{
  "intermediate_size": 512,
  "norm_place": "pre",
  "init_std_up": 0.0593
}
Each number is 500 + 40 x the weight over its row's rms, rounded and kept within 0 to 999. Layers, rows and columns count from 0. Numbers have three digits each. The size before them is the row's rms in percent of the matrix's.

# layer 7 attention query, 128x128, rms 0.0413, rows 0-31, columns 0-127
087:421475496514524510457552494417420517430590475459517599471471549510476481492436502567451543484541437490469504501555479472430496461452480574521507541460472540475532462576435471526527506495469479425443512554511489417418478498484493503482446492499539476496536523466573493488448503483437510500495469508508441465543520512522533502470493469519501501492496527465498554517453455618511469522457
094:487400441420439503425457483447486477458529487513468523476470434542511474500462500481512477507526596501489492490501485483548469493491506511495512562508516537491545508470497580441574478531494522518466462576573472490595524457497510547413541551491485515547515405514551477439445444490487532478488518468545486471594528545522483534498477544446504525451453464500528477536447502528469405508511
148:580512578555420451482570558542568500556478522461498451508519507573498532532507475427516550485472462515491473475510460514509482522550488467500491478533510495586505554519549376492429519486544577509489460493438520477558475525505493526536481455488463468462479540515455494546515519472543451498528561478423560478528459490507493415589517544498552511542533449512490478525521528452512573499473
073:522578511524548521544477567500417519492453452443513545495507578479515476524471462529451494442473433466530481539497493485503576501462503442540466470440442415534496453551437469508512450497435485457511585515535591470426481552560471438516472521490579522446535584469506496525495548487555491463562462457460459515507489465562456496470500498555479473467529485527539520456506474491541491497482
067:472476524421442476493541514492527470531557616485539386539554529517520571523574462490529493541516507493487483485522516528546521436546530482520450545505541510507440545510472470533426509515503536551488483479482562471555496445455463475526603478483489482490455528504505467515477432451466510447484476455537566485566532578452504443513515541512512528530498492481474473558472514441473566535589
200:544503557528426446463573556514586504576491561499520442489480484569507553541544485446557515464498487525456495471506465532512498478517514469520476516530494501562431536517550444486408515523527559507470450475419572483563452468501492497490548448485397469485484512472462478555483458440527456498507537478464555497547450511526509417575507591521524515542549484514464477536517520457515508520523
077:521462511445546458536468518509509441486540494456426503497466555513518479532487554551505463457521476487510554466496502519528438549445502446543501459516479450552460506505555552482615529457495487457579477467565517468520563488502473521549482591458472504453492514440582524531433513496514495522518475474484556567492487434503523554498548464458504496457538398453506470501605475485452568501506
105:532528462434529456484425451490544486432469514472514473477479478543493510430520488508567491487547476506542463499423606546512465536462506524502467521465552461471575478503360536506502454507477554507485576500460580603510516475509477484485552478533479534534484563469512513500492481445518496524449468517540485557561430533490568461529538577503520500530525451549504510541534482470537550513477
084:520489487419531471544479521457519482528565476527523572463408478484537516563496585514469461533543522503454555441540533489554515492545487467485424487500515472534475504452417535518489483543510492533460471512543544448435522424489520493560510578430540495445514518461592474499476483464508550492555492472598555545478547546526486462509535466465435485510470548471553516535452512512475568507546
079:515493440496513442510466380522560556602418455545564488450533539498538527551562485520564465487499493486514427500490562534522542500507525498467494590540444511489537476531490478455495527488478468546520493557447517575513505522502497444494569465488485555560574514450503533474498534488530578525540489458522548452498541522526491513566519547507523488528513491548511529502443552499542503592554
105:555506464534510467494498558505487516519474465461413515483510505518538434541539498509475522440508564499501572496467424428450500474548534565484493437553459510472433479514484498502584496412484582462512461532501409496506466571512465431492466535489476499489467548546482503536436566537403521443468467561472506471538564488499472505464490502532461502464552505517411511515568547525472547506495
095:481523412614436547493481523471425522530421459489555510433509540486484494527484513514538409454514498549566435452421490501491503460482538471535535498413436389454514481456543461498495482520492497461465506498481419523532485497561459462458489500495500506500518483496477473541522535498506472530515497481492445465563442487499482539479529534542439522487509508476510512426492466489536447556387
081:530520460588431519516511509462541528527512460458475525535568494485444459443517533502461496535482521510499465462533516459494490551491423522458474424428562480489500443499473424467482478527492414462526500461480463525578530485476495562553497495464616522510479549550474541520508473464415498514488473490503429435457536452428567514485464498539425525553491480522548457528446441484524467461511
093:428504477424490494514514514492490509466481505542496561564503453440466448477444520493437426509504491466493496467604477476475484513485517549472516467500562524562549511475401487482430473524576552541476449493601465437593526455489526576443426456528564443472519476501541573475501540527528547512499504489488473524555500497523481489510454455488478457511433484543540541470504492537499529463456
087:476497431399520457517476498515564485500527471476505524472472528500465516484474535437464430577544472498505513495409555545513517560512475497482462518559543529530546451481446476501513544566457559521502473555514502515374500397436549503533491452447468519455504473450463539485481443530521449583436489461485539540477458499477444446483440475487510503494493468496510439436509510557452524508518
088:522524521571464524527484501566499488499469466535510492508503494452430477491483520509525496438455503513595421504500491427501620503485519524492468488411479441472516481424450531556502439468567479494493549532545478572589468521532479456469623452536565539487470541435481523505533565505561531489509466502554515509482576477518464530513547511486487469466539493516451561473506486467486478486454
096:545492454473543466526436483593486537545541533552492504448436464512523489514569529572469479435541509536457475524432529588534543516526530561580500470562509459519475509478528530508508575526491468462461517527486566538493537403556474480499531548493410501510514463489571450487479564493544495532525529502478557526445540478571507475519525568487462491527553513425500465500487561498546531525535
094:475473423547468516549500571489507486458413440434510493493537573474543487514556511502518448475475509572522464447487578548454520521467504488458483501469444405459526457562552480441479439517471480491498509495505448540525454427508474474497439557486527519507472486541477544484439537464537560535482529443470391482594473495487514470465438503557461510518475498477531535503495468523426511552458
077:442508445559469485536563523462553496603462469554491505539461535534502512459564495448425418535521517490474476483547556525537515513520478542494533505529482487587481479483528478497473572539458419514513481431491492515497470446524542545456542496456515485478496524447490536525477422461516446536480458437483450529418533465461532583495481492481491478564462528512494491479499423525561387489473
084:517499520415486556531433552531522497531592517564479514499405460528491495512579534503456433518486550453476497480566507518573556530498518557512484473498526497481435483491460579524569424499481560514500492506508518581437474447482457467541597477435488525469548492433539535472505460515488502504525493532575512584451532546480485513503505495552460488467526544513478506449509490458508449571521
088:514518562452492512522466513509560541508576535502506475485457450528500494524595429482504555602464418489495423503562466455560475550578414524435519493469495541525526504466508526513432530519477515579497477515498604491449524510444498537545485545475558452497538490503499511451473514497500542493498503523545477499486512492516442498554547510489553470577443572541525394497518473488501523473515
104:529514490422550435491492424473591530531496466551506476506455450480494508472551547459527538521516500522513478489452577563492455587531415469480514478547523546507593455521424562531441520506513522577481560528504589568461526484440515532492521463504525557506516498529515525520503518477512532467496501506526598472452498534522507454526477461485518488520419419534532483494502478503466565513570
081:489483508433571534418552509515472473538535552467536466440529473434491506534499412482509518603500514467517500523458459506524552494489488488548552535484516474451484499459508603496495452583472595487512479458460511504506505524535513445486565531554464490548551467401495445486519535498536500464509531434432444502524537461499465514515569541527480542410566551513432526527470508492516516506488
097:563547487487546544505487442497523488527527490487453496490520489533516516490620484506558538529502605500493537462461543451506507516485508544523502533453496577475553524558440618540494508536555491544489500529527550588514478530483474525515588507552561461513503480482504472440562525494464519498468527519560521527482570569456489505584546531516504464458496455500455455450538563481516428556531
088:501516516543508420524565391473591484499408477559525487474545481473498582442565563498459557580499536551518534535503599524475454551490476457517485475494581520497558476540509510451487511483561559536532493462520505506465501491480545559550458494495486501492462499534475515506451512498531553483488469510464528500487537540494430511506466434543536477560428443520567468458441500515485486499558
092:497448517428499461462453511435491514479443429441527497529501526485546560495393484496521483544501448491516488528497486494467446485547500430533543515517494517504486548532445419509448461530483586476483452488504464517498590493466563479520409471478584534478505570510507465461519481481440525481512499403552493508609519508517544386495452516504515478546470478511557499511464498551473533497502
099:443516540560402485550541537437477509465452546508513541496524453471467435441465522480435514529452442536562462474557446506491462560500440491481530453515503536425470513535496424476528448489548530532509471512532519490588467476487536548552490493501579487524537576511483502494474548475453481407447483481516430497489423462456489507481481496523475537503458560552513467467483411497530505486432
106:492470520457612462492459477501532490534537542517530472463482459470513583499476472488517532557480457493491476542530488554547500483529447447501509545588545522531518490544492491548501550535502525525503519517490582449520505476494504481491514479496372511482536448525480451459536514446542457492454558468480586555390460456494473461587473500506530507494472587498506439412488493506576466481539
096:491524539394511484468458452504466518493526518482555474474453470535475531463483453501586427496487441460497443506521579548524576499457509502469445565508539538448506508507465457545505484492473498535490477527528591606437466495489495442494561420513429549568531529475517513493526449512538464538496517452473479567481466548506526501563532537432543530491585481542451474475474476494518537516447
097:476519510567435450507556506485508532467430518477507463510566457451500509496560486481568519456448551499530448471440575476443532489470531566500489516524544487486573474542473598472529457490554587498552529553493512532432506544518517513529505500514530478548492491489439515445510507501525532549446405491482416496598519530461472480471515578600438499459527496538470527510520500537513468485509
098:515506522469545481544474460499555488474496559539542448533509493496526518434570482503575523436521568521500523513485578558535469516450507501475551554526494513504550463517456644533498504572531495542541587442534561609503492547472535515506575484452491496544481533543474525472512467448544545489509487553526513534515511584523480497544502495474560522520456452566468504478490470491530491583502
086:575514503528566506451474516500430535567469489499456500426539499516509422522514532523395510484489537546452556521474490424438475516501600486530430438490453557476385505472541476463500506441495475510490441489499421493486512482472501488530521529443492543537488496470530458539438521525430513515497444552509542482480591462483523473487461478503398503488528487467481484529503521534436498561496
# layer 7 attention key, 128x128, rms 0.0411, rows 0-31, columns 0-127
077:496482468505513534445563524550525430541518589496555430441541505543483544531510556416499494539495470461473482443460483499517480536543555478502464477517530438530471473521575466467410454501518566522492524521480527549440493467469560508458475438505498474455444453487441507519506465505523461495512519513369521499507543500464487411485505519560539535499539434501489534510500502516408584496549
080:500442457559450428397481489557499533506471494542445547507492512460517524473484522509468463540548469545514461519495420480458464459473487554582526483490489531514528504509590479418515493438470500559520487495476430458467460448505576501477536460565509586481512473433495506518416505500488508515496539527462549516526509515478448485446508453502410443524497490421431515507493566495503538536419
142:501482525530514531479566529462497473561395558492559494486548467575472498581510479493497527481492451492508479509502442505512522421534496490426474567555496456482509531488494430509439423465537485522425527522474531474457491580452471422500474487491474444504451492474427491516490490506548475504447462501478555448500530435497438411493495545494482569546535466487462478540517417456459580514504
057:466540563547496496523457519555494533505461498597514452545508525529464499516478484488505446518513455495550455459478455468471468460473504580488490428524462485528488448477532533464484552444532471568584523566471514458490479544509464514408419597486478479531467518516461551523489478494461521522564480528423497451489470461491551550474467505450439569437492558470502518471419498446521445496430
125:512448530476506527457551535500512471544466574449531496464552489498495490533504493482530516520470508509440495530492427520520502473527498455472487596519549447477458553502538450523440455482544522523415489494440587482477503544459511479478532398503450512482489456489440497534474465514519447500464502497477580525561530534515423355493492572515561535580506436527446497553492471504527543521503
146:513504543564511527475618501475515487542458535464563474510560516556479538564503470498479525488504475465483469495552428536513516452538530442448461580597493473508537541487498459469441463507553486537427493528454586459461499538455484468504519457518457475500490473517448469525477464517572491474491493491452521470539539473516441399510515570517559577525501459454418465524487443470470513524544
090:512457453387554522460496470541461440496565565526501496472582520488534579478534542506459504541503509505414513523488554487479472498487531499453559476492528579450433511491537528484497569516499469473437490480434495475537466462499480481536506501544395505387545467493484423506439472475513469542491516470496577558506481517552553524454504499431511522495538537489541485549493545494519570501454
115:503481450402492508518471438487518467482464532408481431506524486558501571416522506525537538573516513497509493506434547524488484441485444483562553503550552520497532485468405532533474513512511553479488514501388583560539451453460499517474514403498513529547508456502526505516480463501480484502477442495483506574579435525466540428544495539489547499539504493520496517524504502499562552562506
091:484464511408524481483455529561522495554528534477505456485378489509508459513550527517488444501528498513457484491551551545500524481570445522516482470484570573497408541514563543542468521468521500488487485484492551442533472483487522501489548467495432496422474507497537514566465440503491517514452532576552617546564519577514467482496496504484531434514544561539430523441490510532483555511517
088:554490462538553512555495484441538541524501434462477456447510531474441553541507514484457540507484541506551530464520558466465473533441475545443494461545450549573603535432503420485483471409531473519541530499538497516509423502482521473540510496533523470528449582487589558512483525508484568439445535481501469472462559466487535487585483523482523467527507466480434448516484451475498447507469
104:482579478524492430522520477588468487554494524512473541481496443546500537511497509482439550467507572447535537468434469438529515546534457513472443533539442469545433502441537454430524487518504577544516452497512392459482532536514480495512404579461507513453514506473443504495463493518436538477567450451492529516506556518474425488465528507528432467473447475473567508523522501535464536537506
095:521526490574426537562463574577477522464453486483456455553480576472499444475456497494492429520443484436509412456396480488498469494529523502490490459458460489472514476436565428456520498514447482517546558491491463493522496507545494507452452507535532487548471491512402494497480494464476506460504553540446452478573434511479486464482472530570599515455467479472499474466447554508541484530493
091:473488453495476557537501543510542443519396467470442495440481521480496554480518480506473425555478479521482445502524512516533515475465454473513520357408515554497457519514418455524489466466482501530425509453433441519558488432548537446467500439537607486519513439504527422495528509537483519456491512498494476524495497480499563461487466523514507549540452590513472511488525507531541529530483
101:519472468400462456537508595523523479472463537430466448480523490509556493489505509492614476476555483550473533445513471478447505451484537508583489498440593476444499475579481539487521563462525526467477434502515493457585444492481538477526458501489447492473442521439483487501531454483483575530493496517546549442552497615506500484488486526520503508534560526560535533504467532526475539489520
088:564456459418547530402485540533494498510460545486482466443531497564549493508511554533594467471510475572487466470435588513545471444532529490539447528475500555485524470449519539486541534443530500484506480492510497521400520440485473545546500527531479472512449453483504514528471511537480499471538456514519585486438497490488561465577559406461470516513522577499454512533519540496459546549473
096:513517522558484507503493571446525450464488485549486462470490452478492479472492465482480504547523582455448453470516487454538417541449499499494483430385491457455519481557498463482494507478516607528530568442559496588600409514480525480499532526532552453552553558564503465500544509471451484489475518558458503521485547559498492417505471530534545452443521468519509509502497506525470529528509
101:530486464390549482564412500484528526517513567428494476534429451515478536470516477443410521484446485489482566468438511559459491462495478484415471515591478525542414471476496511515465501514522407473501512470434572484479457493463435521521476534427427478545491505520444551508483490451517581451507494481456587487473483530502500488509516534504521518467470488452484474512526525535549482511526
103:503493439516484487512535496535504490514526455501553524521504584462484529490525464527535410528532486431524450505461533503473460488556551478552511440468483564507476510459547503583483465537438525497519485499527425575517501455541468510421440477577546523541534538488509517519520535516466524480526555511453419500610502477486488427552542527558517617482579482454512554459529500518467532471490
086:547563532487499552503539565520536455526494470454502466508454541456597554542499478521471431520497527574423579464508528505557487548487539483458501491450559562501491533555537462491452556498497407470543491459464485503505456446495474465505560438565541549568477496551569495527532518533485487465505574506437483508427525489567540545437535507495582518543517483501480507533452537495476477460489
108:505487528367442518575465493585546537521498628491450447470413475478502469499564474493483497512486514526442532500531494532537514493511540461493517508486578505497434510440455550517403528477568519484492438464535543445499484483461523515508580477531502514470476455554510467501485441525463498478476457549550582501557487533490517476544537520478554476538470502519499492550522555473494476563543
081:556479584479579561491526496442547538510496431532508467476444409452450419539557516517527451449512451579461517537554482531523474507555499532534490456489500518507506517493477569587460522501466543497450475477582544515442529540482515480443528536465565556516500462585551490480495540464452505520485470464497469489509555422485519494477446501458526507528563504518433479474431504503555462535497
087:578449452454587552492465416431552529512543505548478531421502456493477482471539479530530557509534530526515461490452571465502554503524491527491465466526469592537559513527461607509512422461515493484486559513499528585485476499483497471479471496464455484591445488490548509558455526508518473507466519494516546472436531486488493448562541455509487490529552518462497424508536487516438568529544
097:546492556511481499510523531468470636530497432519521483552544478465456498507447479491479577405522517540471564518491486525490463523457502542495495552516558470503577531490502597443480503452449488523503485561481523500454533538505477500552560583445531446489497560480451539475507490485567482537495498484444382541447470471527446514531498529443473488542479469474489476509503418444485465457498
095:503528483485504518522473487466480497569492502480490538473455484474537499493588505477525523528475538525522412503516550498422447465480491454444483508472508546506525508540421628517436470515534520511474533473487524526548528501438505517492558439404548528527516437498459548414460498490478545500464554534530542530519564534516473474555427512530535400589434473489567502507514517492494449564509
091:512517469577568530475537458436511478499488502494466538500509542409515525527565414504491561492520567440518492444471572487482529513451524525414483476499491509482539435527537568557542465455554512485488518549499460537452435482472540503466432557475468469525484503475461525537520554525503552477520466518499527486435568458501505547524505400533417517492579529451420499507555453527482473483534
086:474439494468467497464454471527446516507450481455493498497561527555494460540478521510534501463536443511518492460498513464430475458533434566498517501492600538491506564540564489422470476528486541511535463480532512539559472513493539507500461405463527504506430495406534468490504515543470495649516478486563460522548501455519541432509542428495467503524508567530450439525484447474501515431510
094:476497544511469527576555498541463516523440558502509507548497456487492490543457465467576509535496486434456533482500421519534519484509525518524535407438507479466429422482479521525505513471487485479499475530455545509530534505494489445431453533501508553546531476478560496525549469468488485588527478516532412469514403504516499503459466501548507566471517595526477591479435542546570505519411
104:504482460492537528470457432446554523500568480500520456528494459489481488517422517524568543469480447466509563516511481503509586488478542453413508567570483550525530491428421555493469471507512433485506552516492585441457520526460442498536483537483399423482499491517511500448516502507539492541524490493488491457381522469537536536539495492506520485493511529534517489515447531466555438407541
092:524472544409484545490447430469510502485423477465566470516439461563447536438509490450520522471486414525460496482531544509531525538435494449586515555515502450483542492452455493499464577524526467480514507501512557549450432517443536487444592433544484503566486504443514523491477459476495443500479516540506499494513502476497556493537462528446463485530381434508486540550469489492477481545533
096:523532461603489486460563513552471525519448496483523536463553503493501481438547482540531498518539575483539520511407503498504488513417481522532517494465482466508552503587467594510547427474576585559491521515502486558410510487544526498493514576527511525595530547443498506468543560473460541473533481533508409518532569503493497478560491536506457528514531572472518529478517504538461509514503
103:493527452486532532468497413487502491492523555539494521485526520427467500480524479530520534560482578495476525509464520543550506528501473477527513603534514566464516514544480632550383501492534526490478504465544531559554457449443479514459576454527483551550472472462544487537502448511472517509429537533516518520527478524496491474565560516556567435547530465567562497501527534504551459521533
096:476559555465528470525508477490483552561493477527521492533489536442516552545477517507376503512495516438464513487516544472471532519545434508494512434477452530522453451500469458458515470400483439502484501558491383457462513485498522538502520541517562501447503479503448489491444493518492522378530417508472546468501599453529454470467475508506496459475426433484493437486515520495466474497566
# layer 7 attention value, 128x128, rms 0.0414, rows 0-22, columns 0-127
104:500516464509551513490523539382422450494502506538441561374502497461545457514525435509487478483538542507499524600512504532511538509507511528396542485471511513426510493524497531529490507538534532532481532504499456535531461468491462441450474523502484525535494449428494491512511483530583575467400478541502513507474498565477493508523440488477537541537611514415469451493504514519510526482466
096:530511549501453462501465470543586459547508565485481510495511518521458526454541534470539442509475474502464544558486529480569449488532505534485595497514507533585502521521533481486479560427517584463525501553499489460536446470501532496536509533580517496430535537585494425514513470460532508525499488405500534568497426481474496507533521485525500444442473538552462461513590483566523538417496
103:539448506534507498513469467386516478496485543492528550534542512557530452484466532540527440533470532602527508410535422503482493489511510481445522522454519504512510479555514492433539478517444512523524516450543529485506482489470572509547497508478538481456517476502546498415530508565568476418456484586447523455519439507486498466503427504412451444568413480485476526540536486543527488516543
099:453487489476470503517492486531450523475538521519472526468560448446465437480528426509479487488556467494485471544526546487443543477501553503553443537504470438486498525398534450543513457511471518498498452615535497488481543555472470430529526472517492501486463537501557482515442516535433450534470427554435505485562516520593500515473531482465470549543530497382527551434514458486552470438498
095:542477544504462478475520511585495468518473502440500527556472514537469588515525476554521514539479557480483524545492478454532488517611456511575505482503540536582493556506505470525521457449514566544516492547528429522546524433473449555472519492534467487571599563593531536490529486497525538519562440504442497561455489474533474502434503502465527557515439484464547492470492523473452474504572
100:556531474472551479555517483476453550540497492538480490528441522456467448531499509484471467448563555452496523512448564531545511557554485498505529484567470541483516527471481574465511465479490508553531489438518495467501493434578460493507565511434447496546549516507466502530517515532505568610495555567456498491551475541512493508542487536516553577507586531515453439504597478400460507527491
096:525475481485514461540491543576482539470522517548529474509521533480441526487467468491458522490549522538557470503415462560499459472484437453490467454480429530479464523485408519548527554498494531590470466475524537513534427525543544521560507444539515450472466530570486496417510538514442504546515525607493537474475581445473497491489521485478481480448517516430466585516528473410541471454503
098:519491518522579530460530454452507441545500494470513569429523511551535495527457512479509456470488544480522554478506539503489524482480487484491537544485522463506517451564542509475548481478486440448432555396525538532502505506481507440475470487511560500505440449487505470478489521482601529539376570506458471499428519458406478527458474485476464517540492529462506475528439541545548570550408
099:526513407487440527521480474532537505457565534504521531522507503458571487568510523531452442484623500518516506411464512558483524503524496522503473506526483571413507538495485485558463411477395553517475522572501521484480523546506551524556471518488469543538468530500490554458480495540487517442484465615459510519538496548504429503486484523498436489486566532477499493509420524429522500515481
099:435477472512514507516486485513497512474481480508489503486501504572513530477452482579495514538521438491502459398550497474422589479457547489568441499521494527503532539502464469492518440495450485466482487501502519516511529528487494468408446475502509529432426485462536428454501509478424518431551432428515514507509491479536491505418578449552527555513585563547441604481502499478536488543473
093:396565538518497470565505477411407431467486498509505516415541464523473506482473466550452463521479487509512499520485462543422601446449531508380474471489537485450457492470500541492501492503503511508493558569524509471528505528522474483449508503504476439507491521496472421491509565509484520490523421571472512490471470539517475495503516523468461560489505533418506581437465470596503491510503
101:463536529444455494486533501508529537471515532614456437536503517506468538551501559570530575480481408590454496488514506532482473482500534475509530460460517430456519492505447508538452506522593507411498520509515464518487513497540538466432497524506483489467467473418547526527423514538554509556461468520521479539497437536469449505454496455507464481500462480541457551426562531500436464451566
094:466470472463444434507513505544511515502474515433491480590445500426562499513527473529450483455499528483494480471511536529502490475465487497469531528500436526477533528436471481503508495540454510562484398538440477454486494475485498459524460517553516465583512520570449531533436495449560448499465482455496526523438470520439481467579518529568591503559450573476513374499493516501445478541470
097:577525530521558466464461490514421520540482488483515484619493438519515532474487497464525475556426485511454478527479517456552415504520429479554515455471515513557490493489561496488484462512480524573541494458442551487523494497485451564573495547543437478525508567532481515523574462443442460451545527512525509540479518486426487515552447506430457503502468493472542471450444519448528570450552
097:541544454471503476512520497513532589543536522460519520568484468472471424471511528500616495415489549426551493501484478516529508570497566516503477561542485454504485413508448558470464518510528521505497509547491500544467533488500425478504500496480467470439540548555523534500486482498476529499628587513487508450508527436520569512478540525407513464500443496495541538548413495488476508475532
094:536468517533504476468466467605563554514517494572500458447424485436515557521562526472543529488548487604454430524509543500544428522503537561566523520516478527553497539487525529526497483523461538467521519541485519476511511450478542514483578527573495499541509560495560520528485415430587467563518582530466563554497494549500507488456480513462521481533518516547538465517494537505440537500501
101:520542505476509476467544486542458549488494506523512491483488435541485469550458564548622501485572463489492434494468485477514415528512489457494532543491561456457469514458513495482488503562476538480519470485489514494521533518507541549502470495571566448410528518531551526459443479453437521471527430397605517520526475474507527521529509477533503491464445449419492471407434536512524452473468
095:470530498498490522582485488480462437506499575499493495445462522483456456436497526524523490486462531518544435524521469513536580481478564482567554461466571481516512510522471556479513486435497539478431541542507451501516527520545537512412557518567501458476454488545463425490561520490481492447486461472479476509511511407462451431445468479428525474453610520520464476469553497548572452463508
094:500513566547508494551475529468467479527507520499520478480511488517459519504511479429520463556494557503532536535491497460539415565448548478441500461483537514497484514543517503537454475361501507506446553484502552495465559521513471537529560545550482432518429554471553446508540520414436542499483496447494511528491519532397576473503508489477458481442500554526507456517443577522539563574486
098:471502493504470483572479522492436403457533530462543551381535493485529464494538493557415403537448514556579494547493432493473546499490499504510436491501505465459483488560472528536510486515540523457458527563485507527516510477462460445460525513455517548455468466553493425481494513495522535426425515509482530498528513479571491468512594498463537514486513560418495534463497483542462493532427
098:526444438478473576538470481618518498523488535462510469495569479505518521473486462447513467468396519526489508512567507462456451480504566575507467464496494494609497486510474537467510467485504541507519553465524550513491502459487492506536532468506482424511505502465464513502492474446500424570659493474521475539457489476496504513492485470558458505475480512495490447601473538544466440446534
094:532555528481558474553511484540425487542454538562486372499528492468452463484478500546493500527517559442533492498454533516511474493577419439554538501535445550444484504539525457489518516426489453512502515544503563533602484505521522473484507481519536531483514458445498492498494583564518540471470524648528538460482480524509514518495493505465520476508463538486517498488487447513439438526429
093:485444494508557528459507473463461465510545534474534483441512516509570514504492452615522446516560462537487460427459498519504534430527539433501447497511503507464528506501458470411483416545497503449507559446481460442515532547514513468438457526504478524495484468438471583471496499582492477513512482443456536531445511479525528498458552466527561553542547493521526568512436455518549447543417
# layer 7 attention output (transposed), 128x128, rms 0.0513, rows 0-21, columns 0-127
108:543453588510472489431570508488461477574532540518525521517529525478490531526515552441458484453527508499478518438479513462448522409497554522497464503460486573530492580582508509421564516467496503512545499538540493486467423447476483414489546507509538511465515545470436497535485480482482494494535558492471514520503594484515472465518531422562456496478459421583489435506490542457464516551549
094:419536450400477508529511494541551560428555521497589484549496469603601476506546501474495549541509433532437509496602527503514463496457537509474459509487503564493489467515489497535466511507496527482419464465512468481503521557584533575512483478462498517490484530483465596518489514501515504529501500524468507448516467544528503512493502446535553551579496490472489508596486547537479473474563
101:480557485511518573480431587556478539536450518482452506516498565538546458464489487502442476469512541472555517566470512490530488472423426524486467462555555527470453558494566541502497491486566542514494600497491484531476411522475509525495453502513467538553439499445500525529513522477438527516481523494548521478504581449526552518366490449520545539458505535489482475492516540522485579462478
098:493412564528563516497545503491512442477509458498551471513497451465495540514418507556486513473474490522501541539541495519511492471475509470498508470482453554508534435471472396503513539515521458407472541511473502491438443493542513474412468492491521543486528500503480500513483458512506507476472530513540507629413470439422467445471537594429528558496541555595440465490498537519508545510498
096:509518469488504489523553506472574485513521517525478469401529567513567505523532540510495473493494463595522542520558478514550435511465509503429516537503461522562460493521445558544502446537463482455466563419499508541513537478450542500455489493421527463461493541551493548431486549525501396582523475511556469510560490517487585505531410527532464497513489520480517473518533458468478416465549
100:489534450483465512508531402480476521438523519572482496499488433394495485528509520431481502525516520481436503500479462494442445442546512486537516534458513484572455449562498496476480497505501485506503507489417521501514551469463471484470442526493510495462536508510427499430453466476475494435524530479450425463536541530512530519548560473577443365472406444481553473532448453509503506517480
093:492492475524464458507558468507502480487456509564418541529454476488488479448470439520523564486525458471515557458525469513499455537458463465513511615478554473503611526468529522451407525519599535476534575423490502518505536485525513521477464568537468584506526482533551490501449458500470498514466462514575482493487483476489538456439500593477550515551479443529563518513470533507458514486550
098:549526510567527508450408578509379531603459499508514490526582585524530482521503493499536465481561533519496510519465547476493566513488494528448494428482596514498477533542574524464484523530454561556512484591500443475447454472512485487534521515479451483522503491442521512532584515533488516458550547485468549549505521445547482478509474506541477474460463468510480473578490516453459510500521
099:537481559468547520481476479466494533483400463548468476491467519459519531462433497554570566422437471488421428571535431496475484461508515446488520551514479457570535472450513454457467558444539448452495517435484451422522430463513443499493509513491537493481469483452493476476472486475513548480539502593602477498538511513492541486472538444495548534484531456537506441466534504532460497506512
101:484461487508495470466465517522485401523518524418490476506543485492548515548495543532539499435478479418529507526531453556537508532501520503478565421538511475475564519396484373493518595489524547524462438502483541455502462469558475487551524477522468505551522467465502470537522472508524479496447427449534552540473484488418498498442484582414465524508555514483421493498482513485482545492504
092:489474528542472467440559518546519502526509549437525557569502526492507554560475492459509450506455500533531541536531486494522507470522537509518482469438525507470482556468491403482540522526548535515500489482484503520504419512521488369489448497575486571460516463497543477438522409470488440472451474429510445520445517418461479450472495501517566524564535474598435463481545527484473498465474
106:423444511522508500480533501533607445476581438386516455527494488533474519480526508429484536479455474488503498460465490483475543508419535458523481578553469506506537503500490502525532362478468499484525425497492509429566460515480494552538531487497483480499520480555482517548554508468470438532570486460516543510485491517499513472521549530526564555505513479447459434451544549544504569455487
099:465512510493461532506538487495671454430473500599511485450504466484470544471431531479523535564503447554397494498529536528530502467545533461519545459500412520525473510473509487496474516459503483466543511512530498491500473446499523537472504554444487457490494488476501496541558484450533556506576526444466489458595498548590516569525494477531443545450520465496453530516469482513553479500525
103:550484505404462549505392517486449532459541528527524485439469531498522482534553499524516546570578525551523511506477514526503455582581539505599511561490528458527439503535460569504490520569489475492528581453541540576513558537451506535457523479496501527477533486524530528480485472486525517535479550500466451489476499529560530545527495485503509511549506534594557530512515435448460423503463
101:524478484545506494541483470523412531423484413529486441493495468558487478489477489483366474572462512541472538529492522529539522492527496514568484473425508453520483473506476533465503499490545436501530520472545540531457632509500515546567446535454582523502556531518505508473481542585417418498465503550448475438541503511537500504517510507529533455479530525490550522451526496488472469546468
092:520577517455527513497444525486486410420498486519586450505472515546516510446541520476450532513507481466435541493468529534485555521532508455516474561585469539559526455499447526501438527493499445529490505450514497504482529511470498577478564539444454455436504497485439519520451504445548578517526469516483511511553456564544457509596470426543504486473487444450554481464474483510573425499520
096:455451520497436521520490469546527520421537478515485484534507498505552468431541464479434562518470480491542551554505479517506546528485507464591460484473441439499557472546457459569482534440495439457515494414582553554524491514519466536510543493552433528581515472559509504577541502490502420539533505521533494439488488506542500496557513528450462556531571489591474499532504487446449509475518
097:482434531497431541479527504538469461494535523475507513503599494570520465522537415515493484499460457497498555519487564493458487432466514542437515499527503494470511493500518497437485557555506547472374472449549582465543518481524530472516453455547572522507519539543486455513479426459391469506403469492529461490486529506538514465442519479485546496549475475481438482543475545516458559535549
096:576499529437478522480459566506392570504465520487550594504535484567493473468528460413531546538503470510469549486470532533465531486562433548470525548517534465496453475476494530469529573562494472556536528484542448526541572513510474518494490479558499556506560483540483525507468484484557449490427463519554509515467518459542474514555443448500527455543506467543536539563515464563490436464465
097:502483515540511490479541513538456455572432552495571550560505560538475536530462443523450517463486512538520539506516507510470527436471601542458555442439529542462457578481551428421480533499545448511487486467518482462447391524461516413467470443566530526488477528488514447495541476514425489481504464520482446455491500479450474480468434549509528534559493508534465512519487550528487549499514
099:490570568518473490470490494465505512413516518456565434485458493578556534524519532546521449540515475531569531506451466516455544597463475436453492507539430504461494462483553486491462566510504496513439525482503493458505583503540558494501493544498574533474530548469530529458503566531509539466453439553518527445495470496552531512519517492452517489522572521420547537443492482503591564558499
094:511469440536454529454488536452472522466484441558424577508466512409544465506539489488473565427486463491552489505444470458484506483516555529570499535393487437484532477456511486494445481592511526507487535454448464477469490536503453508486514530497524522430503500541461523509485484512437458387469515465515493484519548482504482461471500496520501548500464463512509480559523481399592557429542